python train.py --n_layer=8 --norm_place="pre" --norm_eps=1e-05 --positions="rope" --qk_norm=true --bias="none" --parallel_block=false --init_std_o=0.0 --optimizer="adamw" --weight_decay=0.056 --warmup_steps=285 --decay_fraction=0.857 --seq_len=512 --doc_mask=false --steps=15018
Each number is 128 + 32 x the weight over its row's rms, rounded and kept within 0 to 255. Layers, rows and columns count from 0. Numbers have three digits each. The size before them is the row's rms in percent of the matrix's.

# layer 2 attention value, 256x256, rms 0.0801, rows 72-191, columns 0-31
092:089137072133077101079135149120152147149111196158180119086147094095111180180113101093193129122132
095:150136103127104185111144114173106091093112174106124112112124137121103114153133152166102146141177
092:069089105083117149079117139164082126172139094104094164190051098187095059192133095115117121114027
091:122134098167143137099120150130115113190130109144119057140112085117090111118182123093078151101112
092:055127187170144096144168167165119125152102131114167125107189160113141125082132118085131119098123
095:128097064163179083117162106146141152094133071132122136184137107158149097072123067126146168110170
100:120104127123084104141158119136140122125118115115081034108170101064115118106127209144123126129118
098:042103134191125066106183163138101139169095122102085153148108112104152139110111071115165122172141
091:137125130108176160153091116109090102098147153155084066037120090142178074182201151076115071114082
087:115134141108168135155114053105132086106149128095193105084187146129108084096150048106132109108132
089:090133108172126140144135134065210101089124128145115160113165123104127197164130109114084113154086
090:142125125133166086171119089141076133133135122120204102150182072123138131114125112121119088128105
089:124119105093150064125169101178137140147102107192096125089113128141116108134135116109164121112176
091:138150207161156128158143097180132088106085148158068080067147136113083145149209107137207135133142
089:110112165131125109087130160127108148149100154041120093169080068145108064136102122108102139178131
086:170111170105074177052062122139088078168089160114172124136110115101078065110111113171166202120137
091:174108088137147149089137127110102170133077152171093132153138112148074101118110145129183176110151
089:124127135104100115127152146125089135098116105095171126109098104185144166091136057178120177129092
097:153111101096119102144160144217082130109153132098162065119164108094128100114079154058133138130143
098:150098143174133133159114078134142115113126071142024121164089161076155220144068133166116108150152
093:126112067178126150158090111099076130116131122128140110153091105074157138132126136109185076080148
089:066124097118125107154129103110154122113157118106129111123136179089112082026105113171098119133136
095:135137018091147110056111099167164184133143177123093115140159184125123188123111140110157134143089
095:133136147157114162184175073155173107117161125138118149164153165142139182091122096171152170143060
093:138128110134099144116105176092096113168124092150135055100137076120180104088203172195112114149122
091:147100076101121121118193125132149145144128146118082166129183208167138132054109135102141164151045
090:138151105125115117084114114151176149187214141141160122103133169087101145153116152083181119083132
092:151166127174116082127138170080121152167038112182092124122089124082159165115194190155177177105183
098:177133094150118109131142128100131125117089126116108093098141118139163090074115058110141153114130
096:164126099092082095090101140122197129127152147131165108160150151160133122201179125144182101073111
094:132140191120156123142055140092131115147143118129127162096140168147084183108099051157115124116180
091:152143152140153180170098133149114152146161196080152127094096127097108192163146136092197121121117
097:110164154173120125127169089085161121118109147100125132141143116123165157117204221149098098120125
092:112133136142115151108136097189109146096134190061127142082119118159087091157206157162111074120091
095:155099064156163154185135171115126161120165133202183135087165201113111100100106143091160114130137
094:168116133137105175132117090104155146104124109113117139137155173091129129101127162156126190129179
092:135163108078081119124124109097117159126063183088088086147128101109144081140112144130072105137148
092:166117083181123147161092180109203138154137138159127170209098108076130111130074097016090150113134
096:151123051155144151151139080141124101105118179071158086146179098160149080118145121142102141164122
085:103122089134134090088169164128045145121121111168140071117187129145065138121143145137091137141133
096:166135118139094110126109140109134129071102120142139161094083229139193149097113084191102102088168
088:146116109170074106093118128189141113107133144171117123114114136091115117175075184078144108098150
095:090107135165125137112116173124131141108125158166191070120152171109164162122165121102051150182131
095:164105189200116094156142098072118106116109148067076073121109071152158118153163077185118150094112
093:153123154086156080144174114118190145142196151091087183106158125115101139102107159160078078178135
097:123114107102143112192110124092136082148085150113089151124139116128112104095142114113173106115146
090:138145095091100095118152109119120137112064173106142110084111133098130232179132092074115095076168
095:103143142198156155123135099085177113135157098155126137171166114129118148118137136102141163112156
093:120135151155101135095191147114082137108127137119195124112119159159130097141089108083129120133117
098:110127101200149145134096065125120128103139118153081131158178186161102134088156116140127069132213
082:114147195130174122174131086100132145117121109169153108108088161076146123091139127126091095113185
095:143140144139151110074163121113174135153163197112167140070142141084111139170150162067114106150151
096:162129151138118132142157091186068080092167110104108132087153167136164116130129095085125111141184
090:156121107094100138137169166194141141090094118198141118138103185147108162124128122169137165112141
093:097121070129153131140149158094125155082124104115154146189108111106146126105225073072125165101162
089:137125136064125119190106164127190098140135165161117202164120140105171095156166125036124134152089
102:094115145094107099147124154102098095115147174124131073112181108131115107102152051150106169127104
112:138127135078101131155079157112155152120193150157160127086099109181075217138086156127113089114166
105:123107123126116154170155189143142080178159123148167201114139079173065133174083108138145145100098
104:099104129064151069095127121155137072103143149133101122132156194105152151136069131135105100113118
101:145153095179134127116110088123144168079102169111141089120096087155131072135144147097085127123145
106:170127106079113083086089140136157132116145113189145112119146126152126037140111149124102152115156
106:080121156111102104139100151142106137114069119119107139086135099101106121119111085139152176125182
107:112155116106189128101131125158167122153088157133075116123140155161130154127134142149200168139074
109:105125221157129167219130122119116108121179147154086161147101108103102195136121054100113156108054
107:119136127182115092030149092064086124158085100145095091134139067129130202127103180133115123150140
099:132137126105138119106121128174124152118144143143132122085165155114126057131104104062082149159167
099:109112166144171170119098151145132103115157173113171094095146089166075143086118150136116147065175
104:146139090124085190157145160080127146085096126080117115156124162077216109100157186103103129077105
111:137134104103094116149131110042082146123134167180180100139100117164184104087137095114136130144157
105:130126170153097162150138159087149066092155124113057145166154136152133174128145089189139150118141
103:130137113119154093104126176130092089179128188099061089113172139137098109146145149160131131150145
106:146151120103167104109087158115149146128122137114100114118141152079138117090106177113119108151120
113:143143152158165090178151100161115143065104114125123102189115184071179131105068184109092129171178
105:130123148083127126186157112130104135118162139105131097197136158156151131154176116147187183126104
106:120092167142166138114139105154153141136135146149181140069098095112195187102129142178104111128141
109:032139126102156117151153117167089128159091067144124130195083118111113132085116122207159170202175
114:099129120101126125109174117166075135110128159077135065118141130130138146108149162150185130105145
099:140139189172190123115131116123136108098104158131096081124119128118083118125153139134157112079201
098:140093150095110100159164104106102127170111129136162100155143125165096098169148106123158144135130
106:106166160127098115089142162076152114173135158118091080134134138148133089127103157110080095105175
106:170126106187204137085150083159151160127161135093129105082174103159168213143154131145155089111187
109:099140104113132110091173136206151096190068136142143164112149113096117134148126146177111137092134
101:150107092165178212141095044121107108104119111068112144095121109099086123156065117139124128094141
108:134139122094153184099138093133129136167161124061105124129133161116154140155102141090107148116133
113:107116132139112141107141104143153132133096150113117132175143133144110144135138099192169087148097
106:094118164152153152144115167140114117106160122130143177103148112159134139124138095137143156128107
105:128162089093100160118119150065112126141140106058084215121128128096128104123210109128158139120127
117:115124054083165130163137136133105104098105110096175177049166102094128141116185117144152119100148
109:097092159181142116155124116154112116094098075118098131126112158103122143149119123172160140140149
103:195155122127138089088142131146118172154102156149093100135150157071072078048091157136124161116079
100:140104068146116144162123138199190130110111121072065192156135149142166082127145078080117152173090
108:105155156139138077146154149115084163150082155167189151149161139085183184148116141127071146069062
099:140145085145117183156129151133131114132069159086136144095156147129147061110134117127131077142155
103:192114096136106094168099151151134159099136121152166142200160103149120134147084114139162129097105
110:096113147156161133135078075150116112126059116107177163151187144114063088099151137118236113101129
096:094138183191072100152129173086115126085097130068108126131187099046098074120135104144115122103152
105:128095053142161160060113178108138108132107127120125104144087166116103133131108179151117116125148
112:131112153074167126135112129118061143095171129148155171117150087159102118148132231095091175134136
106:110097116111141168110129105113156163092062111112182155127151165097168100137099184140196113060201
105:168104123118079160172105116073137143086138099119137096087173085146119143097157130158106184115111
100:114107119118118100106077154142118115086174132156141196157146118107060071110100132118114137114136
104:103131090111067177144138144164153164174151115138127108152151142057111148146100148080130117145193
104:143125119080126115126110110140139116137171130137069115135142156142143130087166144091054113125113
110:135137107144080137119127132165146128169146148122155178226127080125126152123135141195133155107076
102:169160141140098185108141115113125135127159118148200169184119172159124113098116121175162104079112
109:175132114144090112130140160091157148183146122120095123096121107128095099092149116131153081110098
102:127121123081089164139111061121154130169136100147130173159180156145143130104112181146150088156157
102:140103079147136125138168114181160097148132115133108076143127110136094179125097135121150153105118
102:104099120146128128159099134170158143137173141142163145139219136076120073189144132112181144108108
102:097110141098115149146163162131169130085129178091090136146063127140114164102161113213199172158153
116:080112160166146166125097091160178140109095118101159085153161095115088089115122104141103118152115
119:118119103174183121091131134165118139114126105155183080070109100095146105116149140151163106136156
112:185135091126087138101132104104162147149150109111090129110165137109140143145103191133106105118147
115:108125175165136136151140153145128120196118155155179138082162183117137166135148147058085174134126
108:200125150111184160153164111085116095173094170138176081146136101119130150126082145115141113133182
110:116139108120126179118115163173127127139165104153134060166036119094070104162104162082063152115114
110:110108174131057173149075159179116106139138148119111156121104131147147132079094102133120070180151
112:109109103129126142125124091115136133157068103156093131129152156116099116164087185085151119073098
107:154114089120157219135152102102112125083076113130143110185118139078176066102112093149119075222185
# layer 2 attention output (transposed), 256x256, rms 0.0785, rows 72-191, columns 0-31
096:054126084103165116124195106135153159150107145120124167155135107121093157095130145156174130148154
096:108124155148170173179167142129146145203122108089154163127107088115182110118114159157151118165167
095:124110136089143096121161153135060073059093135145106140102129063187122090152143111136145163158131
092:167165104116137114111178197132166089123127144149140131106167168113122141119195116153107176172130
093:148166080162111167122119132105091177127180147141077123135123174101122149064158136134148150156106
102:152125129101138150155106121180113057141160101062084151137111160055167110178129113119159132122120
101:131157149112110145113137131158098161130157172089122137106139121137146164146125146109123118176083
098:152143145181159117080116132132104143109151110167057119174151125150170078105092151079100168080170
092:143161133135155167139129133089090113138106149141113142136140149150169087139112158155060069160140
089:142152143074093179139102104111137085151120101140211114049109109111118127110114162115156120105127
095:151115084163125134135179108096092153141084163132133122130105130121106131114173157107137126106155
092:092139138140074093157127111153154131138098135141137116083136156078112084168167151036187064136133
089:198135122095114126123143075134159099107139128093120112098098139106141150134113123133116111127118
095:191148175121180118183160052121073155079130096169117149120143127109114143131123130155161135078126
100:106166109091162088162107153127115122131127177152119154174123072138108180137152075117133150143121
098:142148139158157109147179043167168121092104123142139161160157126146131108112146104049151109120117
107:123152151124116083141147097144113143098148120161114144130101131154136162201138164084134065140140
092:145151118103089118125121138142081101155149113134093138074116190164126121127109157094144121128136
096:115100121122099162123155148145207122114168158117140098085131158116104115105158177091117120136148
101:088131101129152124185101116144082136175116143067067070118132176097171098139151148115104136157174
100:109134094116096160119140199140144087172075084163118167120125122099153101094116155093135130151116
092:126146144138097172139123097095140106058112148135110083105102137123064122095124123096128087097174
100:080142082082123114093088174116103118086128159156107137141138186135055150108142087120124094176084
099:128154129151103107159144155163138141143143150112114138121114138100076103049192127051132133158077
094:160125123099169126174121170198209078130088151087091133130109177099086155094092107147139092130067
097:104177133114096122099153183179136123168208120130108136105077127129096087116177157081181087118141
090:096116178090151108138128150081071110133141160072183147134168148188144129155143107110157127180153
097:146105134089177168145132115125127139113110089105101113128166194118152174143116119186155101095143
104:129148128119094162113103105122168120135124119152146141064126176147140112152092147083162097135084
098:122105136125116143127109145113021133128041117125071112147127107092137133137121145155162099118108
097:152097102171059124122115146095187124141142112125207087114111138117134136095039131082123102099177
094:100135139105134119089099111098156123100125101109149139119138091124123136189112134143139086167155
100:142098129041111156143100149099133172149109168165105066108184113113122121105147120143143134161130
096:127138089113151121113153081119188099155107075114100158151083105175084070126096185142121099084149
099:122138119158138166152112102116152140118131093111146128114107109185071131155130133120112133128179
094:114121136105152124101137108172146089088128179128101122131121141120133087114099180135104117164115
093:136183117114104122134120090109178147133126142144138172118155067156123124132126152112144218076159
099:109107073115142109121105135111132142113133138103108130153100149158082138174158116130146153155161
103:079157118070119104125112163163093162148138117116099150072080120114124121147148076120184122177124
088:137097161148096115145122176113137141112131102125131142141150135114126159137162122138176151132128
097:215154110188117164108097142133107119182148176132087105121123124114140132130171189090146153144180
091:128159144105138149121150098131085104183149108115121130159098144101098176116131111142134095175119
098:097167138120121130062090142136135158152042138108116087133150151119156119144078202118164138109160
095:117126126138111068163096149092181087130118111118102032200128111125082102162138110086112137082085
099:139181132120111167152180176123191117113121142127152144078058186091106155052160099137121148141158
097:155106167137109092102094120153101139148118067117140077141098150050208124127115094098189139170141
093:101107075146125143066155192159043119116174128134185126086151095187149175056112091131113160158136
098:149081154116124129146088121100110152163180106083126077095085096127138084190127149128150141128131
096:132172086167164178134177152071128102172134151166099109138166060075163177132082128087141082155112
100:148128105154091126132114136168131154109160116158107140102111162106050115087099109128102128127087
088:150196135179173138167157083127147108104139153086081111115127141137139089117166160130114112112139
099:130143098094188185170167121090117125113120166197165125116147114134112172084148126142110131139123
097:077137067161192174121126116105147114135138069153093091090137103097147107124105154064136129128131
092:139125157109153092098145076134182121137109134129084100154090163155153122104101126136158150120099
093:161171122129174104118115159089147136154118084160082188132127140165067125155098135172109151080150
100:155133112091113100133145112074092183159078149103134154148117107143093143087156129119139119152153
105:147161157150164154102092078127144142125183103060122120136083143108115165096133162126158130114120
110:083116146105123083105151159153062119171094147117160116111127146128167135141189169195110127146179
104:117120164076163185146140162128150118187206140121135173103091073175117128172127132152112086098159
106:137166118150104116078130135101117084193125128089098148145148155092106109168096099137150165181127
101:173110142136147158171092132097131141165121132126103111105088088147125132150150125105111138077177
106:091163090160139064113128180170128120089167111082088152139133123106115143123168118153114117139130
104:114187145165074155155097166160135083158113161178067150118114099158063114135176157124128114156127
105:089084112086170155082173071096084088092117120170078119047113131108071087144076182112177137166164
107:154122125115156179098152127161109123150141117139156128054102139158120156121089143143169160119136
106:122060165121152079131087127083125159108133133122166141152152099164083125088091155159119085151126
094:117089123112160132126128102115132140131060099135063132138116096125155109120156096124098182118087
099:123138093175073160132121137170146151123115101137129189070078150082154146148104123138088166157145
104:099132150151091080166154152075064190132092166157153112162059113092131095132130108080146142136073
112:129138133122115142129099100148171164135138157117109123125183155172095124088093121125156147149139
105:111159114144064145154087133095144118111157121125108147139146155130141117160103135126131148133162
102:145169159122173115103127138163142208142105146104172108121128142077123173113151169081125108144081
105:174129121154168131119142184060103118166111124082155088112151088151141119147156103117137154146123
114:109168134134093142109102141108185093150176190141189094097184147130151138142190101146115098106109
104:085145177086056145133134121070151129148117105153153080127168174151074171153097111124117137142153
105:157204139166078120106168142126099096100105167130145119087164103118084145128146137086119107126141
105:154131154148084101163100125172140074114209116123085092052159112106123151139113131081170115108076
114:107145190188128196129085103141224134158129114121166111123091145159203123141114143168111157126137
100:136121098105084177110136093170157133151082117097143123131171150084130141113143110141168179156097
096:143102118176184102090106121090101048131154113146114183135164080190128182074091128119116120097057
105:087107082165185069127106115084114137162153104133116100112144157069153145122072127130168112115113
105:104113089147116134174090158122141180115114081213176159112162129103124146159077148136122131143145
109:183131131108139163157120150131161162096114102102162113118147128098124130108172081133101092146148
100:081160109167115164117133150110150112162123133125086068083132165117107148091149135095101164129100
103:102148099147092138107149107155119106108104110149121128105155129171163067193212085110147146139168
112:093097081119116138126157156106107057143146126196081126131128135128115098199098165185171165136142
106:143118096129185115156142129067112141149137225112119159120113216124122116117087136157078141123166
104:173123133150164150192085141074165120120131084125109091134101080131141106106090137145166095113162
116:135159137082152162108103156105095127154121116149114148140112097131178132166166092121133100136136
106:180135181143158157183086056093125127140166122134148174075136122102113135097109120069128179134138
102:109092130148134117107120125099185142082096143129112104193150152176181147100169135168130140119119
100:118118169195096087121151168132084168115167146123055136123144141153191135209203112111117103108185
106:179091135124123138130144095170129135109130083082113113122113124083174127095185132155192138093092
099:141092100086117171107100101115111119123073172141104092174129144121105119155144076109123142112112
104:152076133073134105108105113109118098098121152159169143157119153135114132133125085125146106136111
107:130130084144158154120140154094090212129065067093122171083130105140153207128082105135118156102149
092:097126068165183155145111116127157133137082086099077142143091126096168119098105139127119150143135
106:118139145129035087102128092083163156119150103140115184096112120168113189142146115133153089148186
110:090118117116150188124126107163152183190106100075157148130101175109141166154172111110093118137139
105:152105182129197153165153106125122174129074142139080087098135103163105158139139081138122157147104
100:134142106125135101111074152162205161093125117218136141148111156128079140169075141176131155087144
100:146126142142123098125140159132056130116090111108128100113121101130185101163186141129102055101123
103:125119093138129085140076134107158118164073158130129133122147104127185117093183105100136144176090
101:162164179152180136052182121174097119179085142091181130110158090112142107115169122117109192142140
109:121150089125099102147157162102127131114075165175174103180125169132137124078127149136099090087112
100:161162112155135129104115140068152139135081174119173149143145132137133141106109118112146124208157
106:109138164071194163077065179144145130071187130110127123090139181187135150168106073153109043146148
096:122125124157129164150144140173141164066139083095080128113079119076127152159182115097142136100180
100:132141147150148137100123141132162151111163102150128143117129133167069099096094127105092185143121
101:150053116167179142081161192114085089145100110132100178174150172137147161109132126093146086154076
100:112160153177158168149079066175155119136152158161063114076135111145112139155120150177167116103092
113:158101138122096088144177124099099054142109075145102167079116109122179103167130205139104135152111
115:101125164154146127123115145184167140121124209146104079110134136154120101100126149144067125117111
109:102189085110148131180130187180138153088122143143099130161170153072134089104179153081211155109122
112:068153150106132142144129070163100169094102125108145099135133099132156099189093134166157150122125
106:182103135198129164079138151115109113163158174143156152105093122124133118144116110144124105118094
106:137163126119108104106101122069110122140093123092152118130137144108095177140128139169107143148125
108:197119145140166096070151174123118180104155152101086127081126133094125129110181132167106124101162
109:111059163158141128149167143136178103118082169110096122117136084072137122147112142157104106168098
106:182119137144074096089066066123112118156107159152153138135134081092108079138129110100102139120069
# layer 2 attention query, 256x256, rms 0.0936, rows 128-213, columns 0-31
069:112129125138099112099149091140118075138125140101168179134130144079143116112104100158097115091095
071:168128158108156116146142105094143116128095167100135179062145112162142078095042138162108097107087
071:132136144092037084109101128154093109122040095123144152166142118141157137083107135142137131130146
095:149150111122131086097076135133158064131135123084151143073121091138142141156139134163154101118141
072:128201141142142117152131121139135121137146213102148098073147091134105101078090162156092101117122
091:152126108069118132117164106144116155136111183140111085151129102075124207146120123161159152127163
076:150164040129169104150152145180112084123163208157154084112089098123095092086033167156116142128128
096:113120077114156129106144091146161153115141176140111131110135194069163063156183182154086089124167
086:184135084073198115137113169215103096159176170134152090129124110133131106123144131134130088136095
105:159124152096110138177132155130158164150134130115098121125164171100101157132101114176115172162066
098:094127149085160123118106077104141180169107138121153115107088112113115106179185067123146161142149
095:103144126121144144133183103101137124131104169125175126120158194149073161120126181146146099127142
093:131100153160099136152104154134082165170070095177175139162142161117128133134108106124161111174177
097:119105065096212140138144116154141152087141182198110114114135091137119112177096117072119193149153
089:102114106208190121096188121156164109091081045121150130142135130109122156124130141100119101147158
104:158164119103172088096123173102136145111089133102135159118111170122150112121128129174111179148098
082:098076122151100116141116162084127170150096117106071180124147160096171169129130112096143186150121
083:046114149200091147120115123152151164154130100119145152130094140138108147062123118090122178163166
102:147098138155121113121144135155075106053093125125146117134143174131145195089095048146173090103140
093:147144122166160118108126148154139105148102098079119098152116048102197160108126098113114136145139
114:127148103141191143136146145130104104207058148137169165101115137104135138152153112131164107065125
110:021113098144102113130145144134134067141112114146105130157164115108077125147103125126143149153137
107:075123084101123153130123153153125156159152119122103132097058192049150146164118147127078108134182
124:127166126110136087100157159104135141108093111085110150152154177129094134127076082104099139154169
100:128091184162131126178132140144132147187111161070070116160149137128130206087166185145211099154132
173:136166172121132049149074146149169125115125119067093150102106186118087166139126186090104146171152
099:154123107144155110131120142086093136160110141123092142128177118155119169145143121131134117168162
095:153108094164099181128217141116103169148076166138185126198109124136148141120068148194099154091111
104:140062069151128122113125116136147112120173134105123181154118127181092165128076147180113096090108
127:129164121148118121139063169101132131146138129100136164149193191129159195105183135126136105142136
187:170074139156107170084156128103060149131113110194101109166114049159186121118151075142173090074105
099:168108172213160140138087111154095134116100101143125090130120147112148062089101115143120128149177
085:110213101116148108144155174118155115113133187078171113052075067137146111106103157138116127163115
078:132128160096185126164115118105157107122086172164095190106182188169109128122137092172182141199139
078:157117120133155098127123119145179110087124103133131129146061097107158117133128104141033128085099
131:152136081151152151112166099086159164093139117158133143102154162120073102120083085146103120134107
081:113113110121119123141125172128142104153142165121157155059127099141079136107151127092169188147147
099:108117099125153113138103136130051133132161146091179147157089097099140129132177137112096178151145
089:127120166113085119113096122140093112115170110106181111110145076151137171121064113114125131111128
096:099053061091122146133077114073124134169171123105114120061075159111121188178100065133179156095067
088:107146139133155152077143111096087141130151131104111133129150135158104120159102138128116135133134
100:177168136147139117098171154125069120130147141173157183096127123160142133113080163091110145134107
098:087092132164142167186123169080130098146139142160132128176106054151126160072093137169192128114117
093:122119144096104099083184095188086098100064103139108112157127123115166102125187136150185097139117
076:138169109189170121130139114094127103125142160089166098142041135124123146139196151134139025127125
089:089159125138086175170098128114137165115126121100097128092091189168149131129133166155110126049164
083:145123120148079154085095141114059137139111090150117113132097178098154088134170167082074116173095
102:078194138165148107132079155145203147143153088105133154109081046143107116084113154090128166082139
082:097118136118125094155097104175151143165155113103125182105115091161164115054106146174094109107096
086:123071126145123143115101082052237139124074168095167119106081145111094150177179122088139119136104
091:135070129061183145074101125146146178075124132154069066137144119124110121161139107129170137114134
108:150103177119101096087123150091104139168132146156121089131144137132077141148159107071089097122084
105:121116169062157125160162122199137069110129070169133108166150117156165128130061141177119075175127
097:138079157127159126161117172144129143129112168116099152152080107132124170176196111149104157166160
110:132094160125156151182132089064099162161139085137133122149116117138172157057197150152092128100152
103:087165156109102109111090194124108130107158153117116097143137140128113155139079139124083104096031
112:128099130125113074174116156228098058125119104093120166154130134148164086157106139073118124121120
101:106170064173066127137138059093138105132107121126156128093178062136097122110178165109092091072121
097:091130115180176108218093161143153089133150125155094175108102116152104146164150135147053144129082
096:137103127087121107099144161071123154134179143081141178202121128121115135126169135133138161159171
106:159084127113149142095160123118072160114102158149113093147131108124172135125120063135094151086122
096:148174137078129136119086161102112056135122169144136155112160167086124166119081069160102108160124
113:130123174096094156127114049200138109103108074107126115096141160139135100131148162156158165156209
122:157109113107128155177196062130133160182050101129129159119168125153146079130132130108075136141168
086:146198143162149179108160163129123116155163165093087088074145108146147092081110101132142072159123
080:188141102128154140137141138132149073170110148096123136107158109130131183174178153101109125202159
082:106069160143096147149064163150138178109139051167098164148122141145112178141122134132154171090105
081:094073125128089109125086116148128142106111111193101120161125167102159170162180161058140172128173
075:083080152165058127144088168147078081121105084178136104144140143138128179123086122067148160132147
080:127086123144131132099125145129164153112149089118132144117112141111133197157135137112146162113157
082:118134083122152104073169173119160155218125146147126138099165160129069108181125188124141197185160
079:132145100143125087165136110133131096105151143116137162045138167174153066090082119177060104175142
091:120153105068174176127121080156117062149111125199141189115125057097099108126070105106091140081176
084:150130108102191092208153082168165143135166159061102108138048142151168094116141102153158120094153
096:176124178131112167160108079102169105094083104093181134112125095163170184093126167138153130135142
081:167197136118097094191106134178134119112150125198119153166139123118123093138100115158091129094133
115:186106154133126160097125107121087132082079136086124110157186139128129094109159125117128060161147
085:135089177148112126064153120088099131129095127115115165146120138093199078182125165127116140181191
093:060150174123079095165134075048099155121126087114118098105155146132110123086130120163127126212124
089:148111158176144098157132178119083149106132081104103120120165084173161133080124157084116048124125
074:119130171130097196068077151149099143177102113162055195097136146087170174078133153132092116136128
084:101120082123076143116182156139155147127100178105199149117086167096108141140150140143150139118156
095:098136132122171116093127169162159106125146115108113073107076125125068149115111176106131121112150
091:137071177133124152095109070166098150131133189111087156204106148138106132146192132089139088102127
119:202146126108158223129169111133049120133151096139068127137161108116144084121124112112178093071145
141:117147100137061116160147150103166152136090130115181195132146155129112158168174138126098174141106
# layer 2 attention key, 256x256, rms 0.0878, rows 128-212, columns 0-31
095:100106140131142157067104082161066159074090052159126130153154136121151123150127155167162136141168
074:131175084106114058175070161139095124127079066123109113152146115081112092155122128102146168083157
095:093080157104139144143131089050116146160117170179152090089137114147149121158130134151128136109106
106:127114119183057135188095114158110145135105200122160039164105153125091088124130128105118151088137
092:145149124139170183146111116179144143137160187081088160078132142155119120100106137071092121109100
101:165123163059171091087107101152195115096139198174110122152138128146110146103189163117108087132112
092:118146109105216080132156101142162108147175130105115146081142089140127163100138146164116081149147
106:160090123124162146079222098107139106158150140092070125132121130140141161143128093107088128098094
095:131183131149142103158188103198117087135132086130126169129139129135126110078141161135141099172133
090:098086114136195113106105130180143221150137120094108131114091142119183159096129175183125116065129
096:123174144139136165162137136167079185185083145110079043132135156152167116094117089128139132109164
098:166141151095118048149142118131111106086100101130168108163102187083190115112109146125119126171173
092:114122153120175153117138176147137118163102104100086146110179138108098106103094117088135144134124
099:171150199150086137105140188091141080140173096074087159149103155112113173156121167158166098108121
094:121140134118110109086143100124123145104148088180142106172138123142139176141080154116104127091177
105:095128109070129130151100165128132126126164112135079168146108143076121143144165142113149135133100
096:105039099103079131128073123107160174134106143155156151141172109089119134146156095074101143130086
117:157114156077120156124104128118166165053155120088116129111149143105120169112118141136159127119129
119:129053160136093161106118121144105203137163150100115145076140120169135123135092126092127099126116
093:144173143120110051122166140212111112102116131130135114167128110136192121121178115161139172098144
103:172099100170089135120106105132112124139160091132203129151121116089119115134124146122147115132137
120:081203152117115089142130145084161160120145125119084069072111115159129134145133122132162130162116
113:144082158147069165178141100113145168179154104120018064114109163144140162126146115075124116141110
117:060137110096113136163147159074135046205130112092085063170161111132147150140182067140097083089165
090:117134143075087127107081120098105097115111138076142144147100145124116112150178154038148125178146
081:164178148133193120113184110133122130103098069102104132127123149106145132113096131121153158122163
097:072204135137107109084127143084089108160092112138121157085097102131116081087166103110111104189079
091:078035132099119143130045156129109132104115157097157171068138066113136127139170141138106130143118
101:134139191146180141152129098125109112140149152094171147089203106130109101125097110113102077141133
091:119142185150097116118123082066110126136130119109159140169069132120073063078202176115137082085127
104:100144141067110123138104137070151140127105202124072135103131122108115137145144143112203104149110
102:119122108154123151088129184142130151173197111082103132094119148099132144124150186184123151150091
093:168175096085142171157127112191153156139150130090115146103085179144152084109159123163099128110101
099:120162163119106168157117139165197081161141157074135117124064141136173128139156157118140113088163
093:094123112093092092098117157170133115136107076190062105118080141170131131157128122163120126138135
108:138124136157100155185098187107112068113081142056099140095051132169151148132146094112163129096136
093:139131105181184162153134124183181136107142182130156137155115140091084123112188096046094091180087
097:146099193119133147150132116156151159100149139160144163133131096137101140119123106086036120102077
080:142144115145100107132121111113122125111145149180151145123145139098130080135162176119151082118088
102:101103131157137127142084105096090214134130164105146220136130121126163142140189121152145123109145
091:078167165171104150126126151132099096167175134126126115128098119078152122082066137179141079149091
104:054074111138112167115083107160159148124102111135151139136137142075104113113109157145146163158178
107:105168130151157064101149105103086101162124096187180142170119075124128091145128146138087147146113
107:149077139078118140106045095104098114149098134095119085108165141147136072119124117149117141158140
097:144202057136134092119103109170173122077146135142078143135151126162143100140043202105094140104121
110:099103107125120126118119099149122226108117170140145082153122103161101141147120085126108151092139
108:123069099157164183115068091136122175079159124142117192124137134124120146123137166122142157140095
095:093142119110107167171139114111149119128145098083152092135162105160098148156134087075167171123104
095:141169114105141133177135178145171142132186111075140125113121085167091092052182100137092113125112
098:065128115119133169134121176079141088177078091120122097141129121139109155107094155087123090160175
091:100076130043104093168099065105120145201195134118129143100172114134131149123118105091142065159168
100:077106198086113153148096150141086170083168130176094137184144153107160144120120135121093164134136
098:080107154156139112118139117140101171142113118168128144108131066110084137106152060127151115156096
102:138171105118086130117119097118155117053047101174147095154117096071139128120152112170125146215125
100:146114127122105125111192132139097124110103135154133120082084074160183133153153113088191133136111
100:196155088085165111087136073133110148093117094160103175140098141121122143162131105148079166111082
105:134109183116072117078107092114115082118130174109151146071121170151099089121184095149111155082106
093:121116172108101065196142119078077092107111165114113118141169126175225137115179088131167154113157
108:121158100096175093119161172091128121178128111126154154155092135129147139146137124128192132127153
105:091084136140079141099156096189134084119090096199155141143148143175154140133186126125135120125103
153:125079125148103164126082123144196141078139104110077160187139108132127132116097146090123117100126
090:184135103118128128157098104140133118139084138110111187132074140112188104158218155154147072099089
094:150185111137130162114124167118116099143172139142120099149116171181104119085103145133179121103105
109:108124135153096136093149191163148142103119077088163156156099108113104117076117138073155096113114
098:099186070110130087134165137101243105151125095125156170120100141151115121065130128110125141156132
091:134156131121135106140095100095163132187210152188095140053173127160128085163171138107125120166089
095:139104159162171119171100079196122089095183120124147092176126090108135146118139095139093107111129
098:141093113098125190131105154132113165172141131115124102115107084101155132104158054165119118091116
103:140094142143143107097149096156139155082138128157134113169110117096164091068142130127113141107090
120:170039150119112168129136097168086203079100154170133114144151113120115119169159134168154094119182
097:144162102119138144190142155121125070193182169138086132121076165135132128136116126155161080163118
114:149154116169093103164144077148125130173157145103115114119100135100090155098135076127137115125060
089:148104123074132082164154122106131097116125161092088145113081129150136092124122158077146067166150
097:162137120145143097116119111135140116172165137145107218123063144161119153088161168121098183095135
091:133081077163150095143125089190109141173156186163132152170159166150129140175151156102126088128148
090:124022147162081102097131124139147156067204092118106112125144151130101190142130111091071188110061
109:137056111103074128117082086138172148089124087143092108104145119122112138174177157157140141137053
119:132090139153147184083106133138121148113110094072091113137072158087096168148142103079193125125135
094:108125094070113156170164107175135120159126087066182129123120152098139155160165151141169137091127
094:174097080136135129172124117185114205078100166162111124124162128157174147105149135152121163074130
104:130093127085102144106132081130079159094079137167134132122152179093178144147142108114136153088074
083:118147058082105141142147180138116074178208137160117123120145147084148108123090052145126112163095
091:108165163119107132156136154152057041128137109158116156160107132122120141131139132091130152144110
089:151102135162107149128090123165114090193182116135144164093081157099127100172134108101138197089097
097:109092111150158162144085134121111139084139143142187150142068103122119150119129165083177164114204